{
  "num_hidden_layers": 16,
  "hidden_size": 160,
  "num_attention_heads": 4,
  "num_key_value_heads": 4,
  "head_dim": 32,
  "intermediate_size": 448,
  "vocab_size": 16188,
  "hidden_act": "swiglu",
  "norm": "layernorm",
  "norm_place": "pre",
  "norm_eps": 1e-05,
  "positions": "rope",
  "rope_theta": 10000.0,
  "rope_fraction": 1.0,
  "qk_norm": false,
  "attn_scale": 0.177,
  "bias": "none",
  "tie_word_embeddings": false,
  "parallel_block": false,
  "init": "uniform",
  "init_std_qkv": 0.0455,
  "init_std_o": 0.0565,
  "init_std_up": 0.0651,
  "init_std_down": 0.0651,
  "optimizer": "soap_variant",
  "learning_rate": 0.00823,
  "lr_mult_up": 0.68,
  "lr_head": 0.0119,
  "max_grad_norm": 0.5,
  "warmup_steps": 200,
  "schedule": "wsd",
  "decay_fraction": 1.0,
  "decay_shape": "linear",
  "final_lr_fraction": 0.1,
  "batch_tokens": 131072,
  "max_seq_len": 512,
  "doc_mask": true,
  "train_tokens": 500500000,
  "max_steps": 3819,
  "dataset": "wikipedia_en"
}
Each number is 128 + 32 x the weight over the matrix's rms, rounded and kept within 0 to 255. Layers, rows and columns count from 0. Numbers have three digits each.

# gate: layer 11 MLP gate, 448x160, rms 0.0652, rows 59-113, columns 0-79
# up: layer 11 MLP up, 448x160, rms 0.0651, rows 59-112, columns 0-79
# down: layer 11 MLP down (transposed), 448x160, rms 0.0651, rows 59-112, columns 0-79
gate59:088089171137128151135057102168137154111163172085098121197122102152180152114110137095123132153087114108104138019139183144135127157112135128107111103040139169134093115100115119091089083101193105172098117166078189123125183147162143165092106119
up59:108189134109140091138142180095118139156171134175121178113133165137109138109155123071136175099129136156138068093109101131130086119155101130125143132167136175193190186166148124151104107125081143089152119093112155105178087100081133096156161052
down59:146061103131151126135115142171173137149161165114125149094142076145086144173114141135083145129123163139123188098086079138144123109117134072128114176157216188133195101040158100121144147166138088163082112112077126113078149171123132133160118159
gate60:137118202098107090174087110122100154102159116162121144101176162204089094122124078112123184093123123073116079132171102124149114120122143159122112099166122109130141147121075172118121084160076133109153122134095145123116134100143148150122113169
up60:201128141157062139121161087143106109122133174137111104125120136134109121133113088093116146134146112122113110105139092164096150104157159108133082143092161112091090135074123086138126165131073131132092108083131129103126175151134145134146133144
down60:141144162150128151135123132141113135120098101099151180087144119157133118091137141084159138046133168145158100094098101100158113117143159195119127148077114082180112158186100207046135121145106146079148112163147144166119117150147113094110227174
gate61:163183111110111142144121149172086120127123156159156156158182130117169121153091129164188161138103129174157091110112144061047112157115108120098161061105104090085124150082178159087179089097139146179126187121142151109156103131191143166110115064
up61:094109164182148161082168125188124116078183146136150194159108099149187145120171099156029085172028050120074127113134057100150207091130199102165071099146122189101103059116140116147114106144101146100115066151180097144154108161083112143038154152
down61:132157142154139184139063124127092169179119168121159160079183131149130117108122166170095138152107077135089085109150168154102126119113152179119085152146147110162156154146157195185168153176145173076133137170076118150102051124151105164097114084
gate62:122155108153073174117195111170088130118147117134087115129171110142108093181106131126130145121165110125095129118095059134118115136152067122114184088144120106143112174146150116153095173135047176122118163150158129119135114138168134086147136132
up62:117087092117142081148064151151155143114170122157153180123132127098091156127142099118157183122145087162151121107125147098088087125141169098113142142102180114154138147151111117163115163131102136089181103123165127164121141097119088157112126110
down62:118071112096083065080081185063145151151182161126147129094078159141144137144093136109103081118064162167091105126132164142165133103110186129167105125129102154136105109104115123073132150077127070113122129104067073132102123082122122117086173100
gate63:099100119104106113206113187103169161100158137111111140145096106154179100107113120095139177085192157132094133134128123145179098116123135162121106089114165135069107125081122137145160210120168144152072098146109143103145146100154121067136173112
up63:113073182162122157093169127118072184099124103069111121147189051114069105150151123146102129176140180160147079155161151174137133098118133100161121144133073097101091125162112112091126112125133141178133165123063077115170075154117091128110125125
down63:128130102125145096101125074125105080097125150167189106096130165102158156119140132097110127087118156115124161136169119125113117107162129112174147102076155124129185067107158096121098113082155161088126115165159122122098099129095086147127174106
gate64:141104133106111117077091071116159127053148114165171135116160248062150106059168115145171121129197106201161107179072051146195107149132126153084137047119128158110110136083195155107120084171155158125114159147142086090153096098104151141129103114
up64:149164149102111077116137186144157131138107155182151106205217115124092098174164095128146134151155182130120131076202158055125139108155199117164196061140125082122202103143185184127112086116150140086111136150127150139058171103164164109118165070
down64:122237102136125144067130125072128126151099158132119194146127123090184201125087079131147143146110164125114084145149096125184114157109129127058188133106081118102103124110158150144153141146156096155139104136130087063104089121157124159101105136
gate65:107134136116170107149105180154093134072131131112129072098118135155140171158130131159202123097112171046100099118080121158124107082114115076110103148163073100109186153111128137183157090137146132121144129165134099097140140117104084096133123128
up65:111163098087182138143119177097112077097095133122103171100106157112174112070158144122143074156154129132123108157110147126123107113080137136091071174114157136118149118109121115139163143103150132173166179110142094093158072150101177145087117154
down65:107147130115086157155155116153138174173124154163124104184124145121159132146107171138173140141125073123157075166147142091176120143092170182089127161182096141150191167146148135155107136023185121134144159115131162107135095046163209179111127110
gate66:170104145081108162111160106133159094155130081136179119109167155091098103154140122157134117134052097135161109129146107108070139128133144137152120184130115107201061140152113180157116142100038162127118108111088149096132121132177131096189096077
up66:123123128147141053145092170129160070139103181126082118121091131119150120098115156133174138147136086107140162138075077059148087134161131116144108127204121134092125096137132188169101091095182179149096175091149205166107148067077113111169114148
down66:124080132123152155097171069101119150080094091100113112126130110144134135124136085082132089137124140138103122131133145118172115093121115122105097101076150114180139107169160135076167102142083076174119084147159180134105124152160133164098138052
gate67:129112131136111151131092077144139139072113097117140132130169112115111142133142188119120174148084114089143088119137106109173157134122145151198107109127132100122101154121174135133068179153134115127092105108146107116136110126137101129181125132
up67:110138083150103121165119159136124157097145112153144105142124102112149112120109093135082165115160136106084115175173206119086095136086079123174125114128106163124168092078095093115120161109147129055138112160078119117106182199112122092146159168
down67:121163145146119156147059144105156146140139082141128140121113164148096121119109103129169146144130086130176120158128042178168124096113109135108130093124152083095162119140170141168116149102132122133097108110193141156134042115138151130136170088
gate68:144127090110137148147101078151136149177117116154154117120166119031123092129062108069095090105105145167145157139133135127106161063194116144117165075101066172149203153126143115141074119075107168100112122184080130108161152109181116103109194131
up68:120162122118160090154060109108132117093122151152167091140172100091135128127109185097059157057066119128121162120233103206143168086163175092068170150178083157112143134093141083109116103133094195119114096162044177102092117172188151124129150120
down68:111169149103107160139165178137115087147170120109127194133170138176138135139131116177183092179195112168124134103096129070128139154093117120159135092115186113115098120138133206153156157134192089180151116113141099148157163090091138190150093176
gate69:163114091117115143086124153104124075154101101126155150113151131117118170123121154113171141056109147163116136131110140094135074088078158090106151096116105172117135120117134129158152104150153098111148090130148087091173147100118166093124138113
up69:137192105059167121092082123141107114160160124146163154161130133122089146124103149104165092154130128114141132153106130167124106111090186138144122108116132127146131104111114119136126086073083149122121099094118120094121105084144103155122136117
down69:135122097095117131072170168079090136194151136123096093125192082120163122090121160137125113113166140133126123110129096151113155097074119116116132137173130121131152115134126152061121131134112144117129148112119110103144126117130121130130126096
gate70:100139107124128111095130158169125087113145141130103123171146193095175131113103091105146128075094087128132113113157139123124112100124102134146141164091160191127106150130161092156144144095099181090099136196115177155095169179104154127081143118
up70:171146111181141204222150161110108126193170164138182127144119150079144140118108135103107209143107148130100127123132162176124139100100145118115129120063115074193147093111090123077081201120158150107107096142098173111149088113127129090110172113
down70:071118134079145113103173163186112164151117116112129129117152126082146166144074102189131167195168120143130126113134164132090074111170154119108146083155156061182148109121124157118156058113102114141152135076121119099128112047142136082142144149
gate71:087106078119134119123168168149139118124112187119083074122141153079095126158091176177116119116195090181146120107102106137156159138085134163141163169109127167149086189126115083172162135097173175133157141081148046109124102167107194113179145085
up71:117133143124084124126167068124148126113149162109174112117194115150140176120118100142181135135125097125121082157158098070131092107156063068119147069126146125171094125117091129134106109166127165085200153194165078127135173104150116116176147146
down71:110144124157112135105183122118157128060137121159104109177168164163165116072138118149118108119101071141109043129118118106162141191154100082119117126146103079093169159192181151134115096108113055121111041043173143101135119077116123180155136110
gate72:101125120165125125184146161153160098109197162133143174097090079152094166054155153132114108131154154097156176059073084135153141177172125073102144108099154136136110129129089096145099124167121108131132139166067112151087130097150113106135162149
up72:114129111099146062141190094078143089145098123097129188099103072130114098135071136084142128129163145114084128140126151133219140107139080115153084150180110173150117114125126105076075199108131097064116124191133133121183153186162172100072137201
down72:152077114085120106159110188143123230092123135155100094110162181162119124138092053100116078139142177112161112115134149136128153081131154135105104104135103137116064137137092144128162163078133138076083099136150153204143169145086104094121089074
gate73:143132124181117084218134105148145109165173116086137088102129118113102107118131092166103112140167118121132098104131133174086127072138119131154133123161094150093159083115080104137102119128154177134123189156161124118095220093163107146086110148
up73:134171101087129085098163141166118182176170137125153095067106139201106129124106087174172139109139171135135140141219130124071192154169119205144201176119100145068129122132110115115163153062085137187116088178124152104124087150136128121060130168
down73:076169148135103101137110118119154116084128159078107101133189095146102110097128125126120134105119143128149094142086113168088127116096084079115125156195140122143147135119033084182162084230061165119122148175122111115166158159188138114122153132
gate74:167135117123201125162120175094122195103114156129186095050132139104107090122138137128161125102115148128148098154143214194152186125136133100141085097126085090167197100079122140152155077103148181095091093150085097194167165148138093154137144095
up74:152129155122122149104177194114107103067132125103136060138072110114121163182115186097095116047140149145147177123094130132108119120158165152067188057164144126075069127119087058147123118184134136123134120111114134113133163093116131151133120051
down74:097145113145083089108160131089175116125144133160178088166085143147101165107172121132092170094150102113133078184171210186123196111184114104188157071190084108122141075123100119133113127139127173123126109129103135064101132166088131131062173183
gate75:127093114168094133156116095115137114108177148094157119167104148090135099067116105084156157157081162133125136138143087116144105124105129160136162136134118138107117168090083142157109120127068182156122128160134135098106133097120193135141158188
up75:100187149168182175160164159135117177104126185142131121140070138084088114123143115110123092146072148144201142101156108202097117139168091100164180209123150120105146105075107123118162093154121120133100191151089116087120112145099166121128124170
down75:158044128167088112084093128101051154184125111116113077169095077111149098082102126125155145177142185146080139113137104145102161112116130102096036125135114162109124131188105070097185164089134190067149127160096111113143113122103071112130160153
gate76:112092124131151168126128165129125164166103172120102194157106131146153111147071072115135109130127089122203138077138150119205136140134127105120127095097106180110164145131104173128134131132131170124120108095094059080118109137167157053131175148
up76:114141061147103156120122159169107107112140141097051141094091166131047149102143120164117117115118081067102151090132086123103097154144082190147136124138133099124174144137151064128067178135122195172098150165163148134080115142186103164111129144
down76:138087140124152156193124094154127162057126116110132094091113189107115106122102096160134084136155098134173096161149172108138123113124128106116139120142165152126109132103136118147096175059162145125144117127126120119153179044153196158132083143
gate77:138184118174089134139108096129173145180100109092088140094090164176125132134138152137158178083148175077120163091147099125134099155198133092135138099147127142133152126131111110083104144157129158099135147127188143057094110115084171082124106056
up77:144112182157115090132133201129133112120129101115059121113154094148120100131132074174073140141110124136094055149124124092119138143112091114116108168109175156128161050168158167142192088137146153120084197136096164154139130099099067100130153108
down77:154163093136120080168149155158149073121144145182163128156170097097156126076090086118157060117054096141137090054179111098114109124113124111087106130106175109127178101145142145122103078150137111111109155098112130131107154125183157108118092144
gate78:125154139168080114123142165135138104154089160101098106195141108131123180105110129167124177118121091119135152105216162097160165142126163083151080132152168123189089091128120115069147186130180155176093187057139167194139137078113128183135098140
up78:141141088096163075104157124106160130144147089124087102182170120141115162152146121067137145107151147104203117202138095093191092105120136102147140154092104068129100199131126153098140089070140132146150139055097126102131079162106140103138182174
down78:098104100108147173124097119171108163122113119072173159122119150057153132128115167104144113063129159185173163127112145143116108140202166192100158119129097190124153133105131126176156075128118150086098073176137120101117124178161122092109179093
gate79:154141122133153107131104111189131171193101096113133134079194098149080137158144096172086155136096140131142141115130153108142078105185074152094107190133116152156136128112111156166099119159142176135116179120124141067162074116126102107111133137
up79:162106148151141108076151147087150113127080091141132093081136156089088141132120095117178106118101191176129164114146141185125159157113149152088126129095143128087111094124120151080113069180174147125143153089156092134088133163094154114105155175
down79:187155076186146136133147104138076100092122163152139135107106159126164125134149165160060123112152108110077180154120127090085148177128153189158166110160144108161169139117101108132124119173135116123115102140104072121130144141165171103109089113
gate80:100129142155113133175120092109124116137153151151080115115144152123162163162150175104133120099128088094093138162185128163145129099165136070041130149104138136141182138141149093162145161142133131132107147114090136125138113139167085152195120169
up80:109146093135097168113102081088157153103110114169109171178178074123083137136130122122144162108145082098146119098188153070206120162125150179067109133136112147153117162084096074085116076140134130101126150159145133079130168053135165061116151104
down80:057060132100106222111148124114109102108115117089099167112082072108091119175097155178148171128109136178138179127135137091118096118176143121120111158210055168147115123149105114128104113144129124165107139121098185148125121202170123128115115133
gate81:093155115147101128153132150124116131139147116133145117159114073086122065109114157163120144084040151142110121120091121103179132129168093112128138141162103105129167145121127118150113191143091203164155093149174138115137122092103168143167112132
up81:198123130116123116143188122109060143144116138179130117138172151154142163107108121117122126085139150186081123162157101106133068138131137168137124105115114079145095065149140066111098093144125094181180154155128125106114119145150106095097120105
down81:130139136144152145161110135175145114108137108153155160114163120102134074109129113159105145089100095112183130121072123081128170137122075100094133130112116102112149179094112154117119151088118177120076095163106095135114161153082170171204183099
gate82:137170077100091061129110125143123119145133088142159118162155121110100135176156182121175112089174156105106174139142131087101165091106180146149167123158045062128171107132174110161129125092105137143063124110158169154192090140131138187082149200
up82:105105115144129090109124114177161095152162107110216149079125110069092100144101189120166071129129136165119114085070106131105077170134136096092100141118117166050126159120107139069149128147129118122088156106122118128103128131127188145095139125
down82:140118166099106123132081104168202143079110148138147108148091109142158163131118127093134125156128088102100165104159071100128122087111156180115166158163141092125164088068118134143091171113131069128096160097093115124110180072200177102123137128
gate83:170169157112107172138054066105183163159095062104145128140039142129133138092137116088132140159161166149060055153173122092138154084130158133181196131234138072097134138139159084175065114061085065148107143132087102150184113112155177106110116147
up83:175131107109146152097102029123173155112123106109162117088137109159038122152115181154088105128180111130150104188111173133101093101137085187136131149123141113069049076139127193111141093133102118150076101128082134155089153152137092211123167135
down83:133166115094099103058092183127062175136138150130146218156075102151156087139141140108156157120109174139082107149093088090137120154138164138139086125159141100077043049065173110225139126163130107154112136152173139108135116150102100183043108125
gate84:114110144159100110147203106136085078059139086127121130063145163122097107145125142100141103076129118168142149129145134148105075161163208139151127138183142155123146130092104154111153146161105192147178076114117108127150177107169160145073137152
up84:133209133162156104136148138161114152135092123109076129139075100134126142131160147169083097143102103078110148128126168137154135095108159116108123217172146144134110099152149111114128124086129135089121138171109197155171135137098149172067105169
down84:102085159142116115134178090141104171150116124137090095137123140170186168131147111080098148137102120150109163106192136114137101180108109136108117086130138103151190124123131136135143116175167067133120097145132127114150129126198152090162125095
gate85:063168106083096102156100196104139092114067210065105153108115171166131156090078195150165194159158146122091168147173135153100089148094102080152069104145167087103072113071099107149111213176133037103081099144104140160127167111099086104173128158
up85:156161144109114084113146085097134118179210042126126100051075154081121128093198132108180124136106188095113175068104169170115089128148159102108167140101080104064156115108120082193076114134122132155129151174127151189142149129100164112139071123
down85:150087126083108088126112138151130191106163019107151124154174163116160123178159095157113134124121136130186117161168186162085201137194146119104113162095175116111114112162125126147094093109117166131187173108115165116132128124119122115112081143
gate86:084192139184102125114135126157158175186095129116116128053207135162154152141148141145078101122180143082105121137136104165143086162128135138154038104133102119134134114076137132172100072153096098151100129108102152170160119088134146143065170160
up86:083063167084107075108105167119096105137143104065155109147158153165070109122122167066121100167140081155160113119157106102151149159166159115109119094130161095128120147127119103149100134130154144144134115113114099090154128128153077144180161098
down86:144123125106124131097117171094090234134157193114088157116133201113119133151024134174123176137099159150121110044161136034142101086101133113148167131131159140143175098134136130080094109124096187131133149082107102156141107109128091111152167188
gate87:144103117187110157155140129057104158094115142162104131145149134114143131163115134099146086090120129106081110097115094118132128092132143124106153138121121157088186146175063104181149074147125176139127151168090127170086094140158133158122138115
up87:132108108106092135132098111121097156132098132123052130132160103138099172170121163127077162117135141153098138082142164109170150185143154103158090062101101175150146103115105120120175136128160091126139169145115123194136103145176122134114146141
down87:141111159073145114134114127110098124098104118118188098131181186091131052150130135121080130130110155058137167116127102097124128101118106125193132185130155040112163109055116076134133115090081117103130096162166152109078098119082114078112088133
gate88:137087123214108104138129137158139171104155209155187167168160097055169192153092132218133178114109138052170158034138157144148151077154155112117106158219164149098123167041140065077160121123135192096144129231129121092101150100128128078114148168
up88:169083099163130134172128084122138108108136097113164162103129102129114132110172119089100137093088203172124165171079116151156128138094187136165149133087070165084146110145087135115116142160160101100193124157104156125140155108061135123130100115
down88:164083126101157138146141111101091152151119107119115065101155152144115127106068083116151147121078143176116109136086095154152181097107155081051107114076160074128144146150125119092147133156158146091137171101107136171114167095118084127137114114
gate89:110167165136134110157103099176137080103138123154067133117103139190183147115156151155138147101173123069127073132182175129120160077112079159122113144064131103073171135154142155108129112147120106144117113188125118126105187104178072143167170160
up89:154122117129128170098106177113156119099119116085155082072086113171140152145099078078126103127178135158101118157049108105121161186166161114091078142127122138177156121085155120157118134107140126143075161152114206122158098189110184167106164091
down89:140168060152091088113134109155124126089116178134128110195139174124137112136123137093123072111155155133149126141125125202144158179176191168070122113101175118102164124102197087160075127124061100092103186189138138142123080150159129159101130097
gate90:166149146061125095120190128123149081118110123163149082098112156168070164106103179122149107126139130137098116103072125133127096103125107145178100122239115108057195196160113119106092163130151143103222139102146125131096148095182194108154148124
up90:160103124109117171099111067142104155185128178152116158099129124174137094164163098136155150097114107148149118142140086124194167177089102127105128123137145118082070141167106125087109127167155183216144124152116127190098128125151099149182075131
down90:128149097149136123145158079118098184106106164179164146077140090084176078179193127118157114136083168107154064150180130148144119146134180134120180101089090113145117162174128115208086135187137131147116117127105118234124180113131098089133157116
gate91:130122120138131119121128131128125183128173108127141105082125094147140140087143087105127072091097103186133125088121143104129104149116074116152079096181110103096156171135104106176146087163134124109133096116130106170171144160174148072122131127
up91:085142082161146122113154138100091087158136149089057110101143143141111163096144136123129106102173134099121133124138111174105118126174140134147081145096162105141127102133150098155127108155151098111116130144123123145137146109186131139080088143
down91:131109134124131128118121160127161190131177126164137094169148136162102074124146070140134131138095107197092116089143106131153111159083104098161118077193102116058151178076113118125109147142109155123134121116159105144165139175136106135174125093
gate92:155131233110150073111098153123140086105091045079089114128150103133163109174077159132067107128140162100093119130141137124115105159104140062080129117133133124151066132100171084103156091097140159143112150179190150119172143145112131161163130205
up92:179137103120199129129152134084118137105103222160112188100172129160130159150058200157173104083154102219126093048096125143162147177192094114052157130132176127143141067135126115103141147138135126099165149081089120126146090121094101105142134081
down92:121183137185109097116050153133141140087187118084144135147164171210093181116136101114072158097142108171149138128130144139086201121070092142110125154103098139101164146156082122123111171100160141195114154086103144067102113127130124143156156137
gate93:105178179117159120114150066073063131154142116119146144104134097068115150094137081107141157133144116111142095114196107121132187173115075114156122107115147121178141158096144141099069050132164104124120168161133104162171146142128165136090113107
up93:121072094133138194100102139153156092163173157113135124153093095133161139161114135151095166106152156102154130122158133128163141099091145110104145109130110128121126202162151173132137169111124128082109119133184209132133132090150095119133138138
down93:124107134161080126156118112163112137074146114110115130170195104181077142149138124186183133117093182100132137128073077120114109113138131150139113157131181153123096103180129128133093151069137161142127136133104132150140156122118158111111148117
gate94:073148112102120140149091120170127143125172096115108110140206114091116111121135072067109172138182126147179105142167124115094061191169086148154114155168157140124090096142106138093086180154172110076106096125127160101166120089160147098174127125
up94:125140121163232158104195127171158135122126151117083118156077174126165121098127162133135115185095142151117136155093111081118172136138160151134098164137101105153072138164103115157115127143142162133118151161112121098105140093083206110104129118
down94:093142128109147108148139168159108117081112165123148127101137208172166159131099088220116113112107165123114117155104191050089107113184089103194168126162128113089107088116152102146109136159056155207128148134118135126082100207124060118153169174
gate95:058103117152068119061147083152150120107129154104196159062082162075073154168087107085155082180151152199147134165120108123159196082146187145122124133130161098144149126124161108196141217097104083130128091158147136120150146109076114106149064130
up95:144147132159139176115067154074138186170138075112125179056131137116148179142070096096122093157141103097065091211159063133176222122144155149175146176115087133152183172088158130118101108085138187137120215163178145174138069132063070148092101148
down95:092175130146152149118157130104091132160151153174104182107169133154115154113175127147122147110131115097169129139133121127138116104095141115131092136105129141148120220171114158102082094132129139122115193172094115130149006112064077130195110140
gate96:132084147087123189180148141127110153155084115115140101114157166109159156086111154114131146154129158190129114168156148121174113105079160117128151146113147136078201110113094139126154120096149109169090114166111150116114142198175163156119125051
up96:207134098080102182133169175159165129177086129140146076142179144147112110134118148118104152118097080138146115145180093108094196176155145122084091146109105179077156117151079214136139091158064059089142118140101189149104122073170111139076136163
down96:116111097113149098138123160079073134128094144129043126097159119119118156096128137132109123120181164091133168185139075142124155091140086137087131144155151097139164100090150112143084166149159118124145190191060166173128121112190146087128090157
gate97:122086119150074160113117113144120120124169085170154087120156104097125123151139152102127136115150112142175119138156087083154087174101171124163111087139128062149107147126192083109088111126134114099121137102156166136167183134152127105081130108
up97:144168137156142106127094126081126121111186139060086085176118125104122123091071129125066067106162076109134142143110136122127100127131127169173150147132103091155147163181152169158121141075154160136096154101136125151072134134098157176110114095
down97:131142152151174103074086138220145132113112161095129127103125160152185146155120131081127114100135129137116094122110098113097152078138112118120134164075132121140142119169167090117132180137122121138143114156100127111103114090195096111127149096
gate98:150140135165094114175171106126130126119157154124140173126118131099128140116109110088133043092124131113138132169160114102117136073195093120135164081201163118082114125094164145112112106037140124169153159122153151177096157154108140104148137139
up98:128107158160116155097072048181127155142090092149110171066165152152093099118151158067133082068134176137115079195122117126123134093045164090102155114121091183102157173124051161120150145146135130142154081148148157061103135117132169161102105124
down98:094168087120203102085103082165110182099125108097093149151093148110112137084132106120118101099106151094123097053081115078110141134151081140158072148122166140100074110163084230125118116149121126092158167162154151158137140125178110111152083113
gate99:084115203118123162155136100149105044083154167114193085144137141115135140082082100129133142155165129158107129088145126128130094107152120138130108120114110180088083125180104080137185167147205111122152137168099119092167151125193171141094155115
up99:117075124187150151103106084141116193140181142119141066163092110150142139147161182143122083085120177153148104114103112118111162125156100130105138077059139165146097096096109079145141216145133096151119100151160078126108122098145129110137117100
down99:107079076150139131140154143100079112113085069163206119093184099142141111143124071144129075179151150110086118161117085113160106143055140139123161112076091096163167199163099186069125107169148167106068130159105208152149146149135161170165177079
gate100:084155121179110090161126137093180111167087094215146126127207106103100158140091114107136066145135104109080062086136150107141119121147115098114101090109136163119145203122140128101125152101107171132106111112085166096101089087141151166133149120
up100:138169129089113193142178135127071101112129121123140108109090155147181083112125136101177166108047103134136142105179120154115127135119140161096182126194145154110146153125086101147131102117130104148128171133138135119143082178127154153117159106
down100:067051079089146166145118146109110126150105104127135089143079137100149144131147185158093150103051128113150136138172115122099116147094064145099140197139109111119127090113132114101108087125143107121119107104134142111117091088126151108111126138
gate101:151124139110092138105130110172129095118149102112118099085171177126092176105162146098091163164063119151101082108165130145113166069145108077124177106131084108090060163160125151051084139110209094117080149135155175120123153141138176162151111074
up101:114129160185114078141165114110107124171162113197087157084118112117078122152168123150115151165135107101166089127129117090185160151117080159143166131171145119126192151129114148107177117123144117097122171073096093075129123067111136124111065194
down101:157116245143076143153187118140138109142145154148149124098146139096114192107152147128099187061160064160137076116118062099103147063126102147219178158153121066135174115120068106083168139093169182093166198076090111123165187088135134205138116107
gate102:118099150090122120151146146119160164086108135107121104188127172131110121148117092136084166130125172173147146079159067146118106154132139059089127119131167116132091136111104116113128170117092130077118098104109130118165215102127144115159127078
up102:057089072121145130158125099109161143151108125189153127080135130205141167074158041099056129135093134174128097110095149138112100112073145148107100121228153115076084128102086136148153152136128068114118143177159165074161128091153071191187145230
down102:117088111121128144134145123190150230176135148051127184135161134188104129164172068080109103112027067153148120078108134109178127156086182145107121084202144144125148215135135114099137125112117134057076163158119129160139156094115055134138091101
gate103:145161117178110137129139093099118138187125160095112170030131126147123158109119135112051128120150148089150110130186082161093164141133161048143114111046163109156176098150160128177116081105153139189133106156111188111098154116138105070173160137
up103:164135142092099134149136116156166150109160164103151126119148110153166105074117189107137122111071181079158119096111120039165120088167145168054115091086148173116174129095147070111088143153133137089195107166139119142134110145168086117157174081
down103:106167191146114131129065108177130073103103087152118110166171139088142119139141120121140131147136138085122125129112164184088106126075153131084112111120112138173108107125151127153086077084100103179153101142099130140121135154092144152173114147
gate104:180124128154061126113133114142121087106168081095150125188125123182189150117226133138202119104128124085090156154115148124113166096089117171151114107116147145141096124073086103130126055119193187159126123067115061154110093126127162115149178112
up104:118102164118105157155151083133174082142140093158128069138028043141091167199122074107083075097147022177103090170175107146098175147090146136120155094104147098183073172168133104122129125148140160139137055159150097153138097103139115111170124176
down104:132126126118121138070135110141121141132099080133093051059119126153174178153157132136117141142124131120077146146201109152080123153088141137129116162136110151143134122110111103063052151157088132071076141102173109140103116112174136118102093209
gate105:082142122139109142114133100116163146136130119129133087086180163114131153134116125158105167111144115130145137129165142065108142100162175154155137123125184121113104100100072163131132140110138109083107116151107131125156170133134120155132145064
up105:159101152152107075148104148147136130070164165085161167176106156156043070176154060121174123213115079130131194154087153175133139144180088128143199108127127108110145062190162118197114022160086127125195089098105195154104092156141126046142067137
down105:153149100215203087094114194150038148078090178034107093222122173107062014163181090141165098235151065104129162181129196229119191123170046134163096059113196097137121099097176161155128047136136166165147048147124195111112038149112149057160094147
gate106:147084117195130153081143143077204110155086058168130142116100126117141149130137142162134205145134208133068121123141080093155149158100158134081134130061149130068129124130131101108134142216109154143162160112171145143100172132137115167147182112
up106:125153160072146115140127190135097140179135103076117112115136168154101157140145138102122029125136076104105152088123177151159147175130105134189105132126129141108140128118157129166092136092195122120115119108157099146172097134124104143188124198
down106:062131115096110083068186150153150145131161129080129135117057125137159125120162109184138087115101115100112111126107075116163132171116121131093102095065106176143141173181128120120213109084098047141115185066147113113108057087091119128140141145
gate107:068067139133128148103138124176138099163174156163134177168148148097173075110117180126119171119197083119123161131135126127193078116090092128137063086095131163111105093062134143169129127140124193134188147111117120111109125026175069105127140179
up107:048137106102162146118151149179109109107090131101130142163106081111148176090104148110144171143125182122148176136091162059122101118162111100109061098184075187099121098089144066115184094193099125126081128146100112099182122102112118111110098121
down107:060118126125120137160131099171140137083156145161148186165095132121167150144168153097112160130078063104021180124116165141095078119125159180109071097136115192163126098115140120194096145190081188134145129149132178110102113100145077169150094142
gate108:093180146136123133105126156107235114031099152065176185156137157098187135141091110109082099085141108108105102119204151147112107065136141184106080114107174095120078137146154154097181059152098099069133082233096098186161134133112131113161143081
up108:139140116105141129113091114120152081090161114155112170113143104145142078117154151157066128144133108115181086160106103135109075120106095110191140125177121112151135168155167118080136164117147166079128075184081154158135076101123105134119094142
down108:096059058144167121122103123146128174097147129195117090129186141157157119161075106174153079179124159180179200184098095116147123116114111152132142128142109116115128117088159082110090208083139157136142110104074114119119135115171094093099172102
gate109:067117155160135084102161114099159132102084103072180141109083074093107114098095096128140095076125161176182147147098150119107128155144098137078108071144142127131147158141086140100090117133139157145130106172130082113135117143178177134112122138
up109:067092116155121161125143127163230164136122114125161139157115125146137108098102121116144136111138092165118119179114110162135101104144154114107135091195133126138115122144133114148128106123125076111148118149158176111086135144221148168108096097
down109:148124123123109152173149116051109143127101171156112132159100089051152147173164131100110105119105165084128160165072167121088150137181117160169132128081090108114189092053106135101121127150141140134139121155093087129162140152108148135082096163
gate110:088097124125116144134125129083165113142154178108147125162122102169129121133141132145128100124148145141116165118110074103110192142156110134140141089127154143111113108132129116152120133130113171108163130151114188155152088125114128184067142139
up110:105173081126136082103174075165150135097111193112086134084116100143104102156125106119180145135120102100140101184151127147196121114071089094116131152179131112134165176167115162135127126069082188187138111153140115156135120084201162139083138101
down110:155113158145164152143142115145078140183147170126179167170153164076143161107150171158107125113122123166135131118103142082072164136172099117087132123162111093158138125135162084149122135185096096114158168103097211146119119160166102112164158142
gate111:077132090149122152073148097159173090098136132149122124094148142069104094188154129108108136144126140138108122123132175100131150078116133175133126080132153129164130174110158117155196112073105119080167084107082158111093132133104124108166115096
up111:141117202111115147164123132116156135165101079159144174150157182117169186117097132127115159217150090094115089111108110131162120165118070126118121143125100092083110086048169113205124157142122100143107125122040129138117173121107158126137186181
down111:115209208106099118147151153160151172112102062163139133177195143129098195113134145181130164180216126098090085137170160117098128131137142160095112127150086119116146109052150122187130081099136128100127126163131116141067123169124112102185127143
gate112:078095102125125158131160095148120119127117142111086164128122175135148173138133073124140121120142166103092176101130172121084120084113154153123097136158151117056140110109130113199109173153151156174152180093088161176149113110072164143192148186
up112:111188191096115126120181105099144134155162136151107096122148165148109185105145089141109105139105114084155121096152126141131100108127127143141125089057117110104126122153137146146099124152178096104100154092097072128133101156142149207120106131
down112:123070115060187091124082109123168091122102106062128151115102132118134166144134154058129124107086145144102126114138151120131058118110120135153089124153139115111094128164101077209114151108169135185105173106105098222127149107111107091179103148
gate113:124163137178067125107134077123152022119116080058092137038080180156181108133127140012121169149121121141075142135178170158106132125197121121126160106068103158151098114180133152133125153105095131030197068060121104147127110127126083085187149130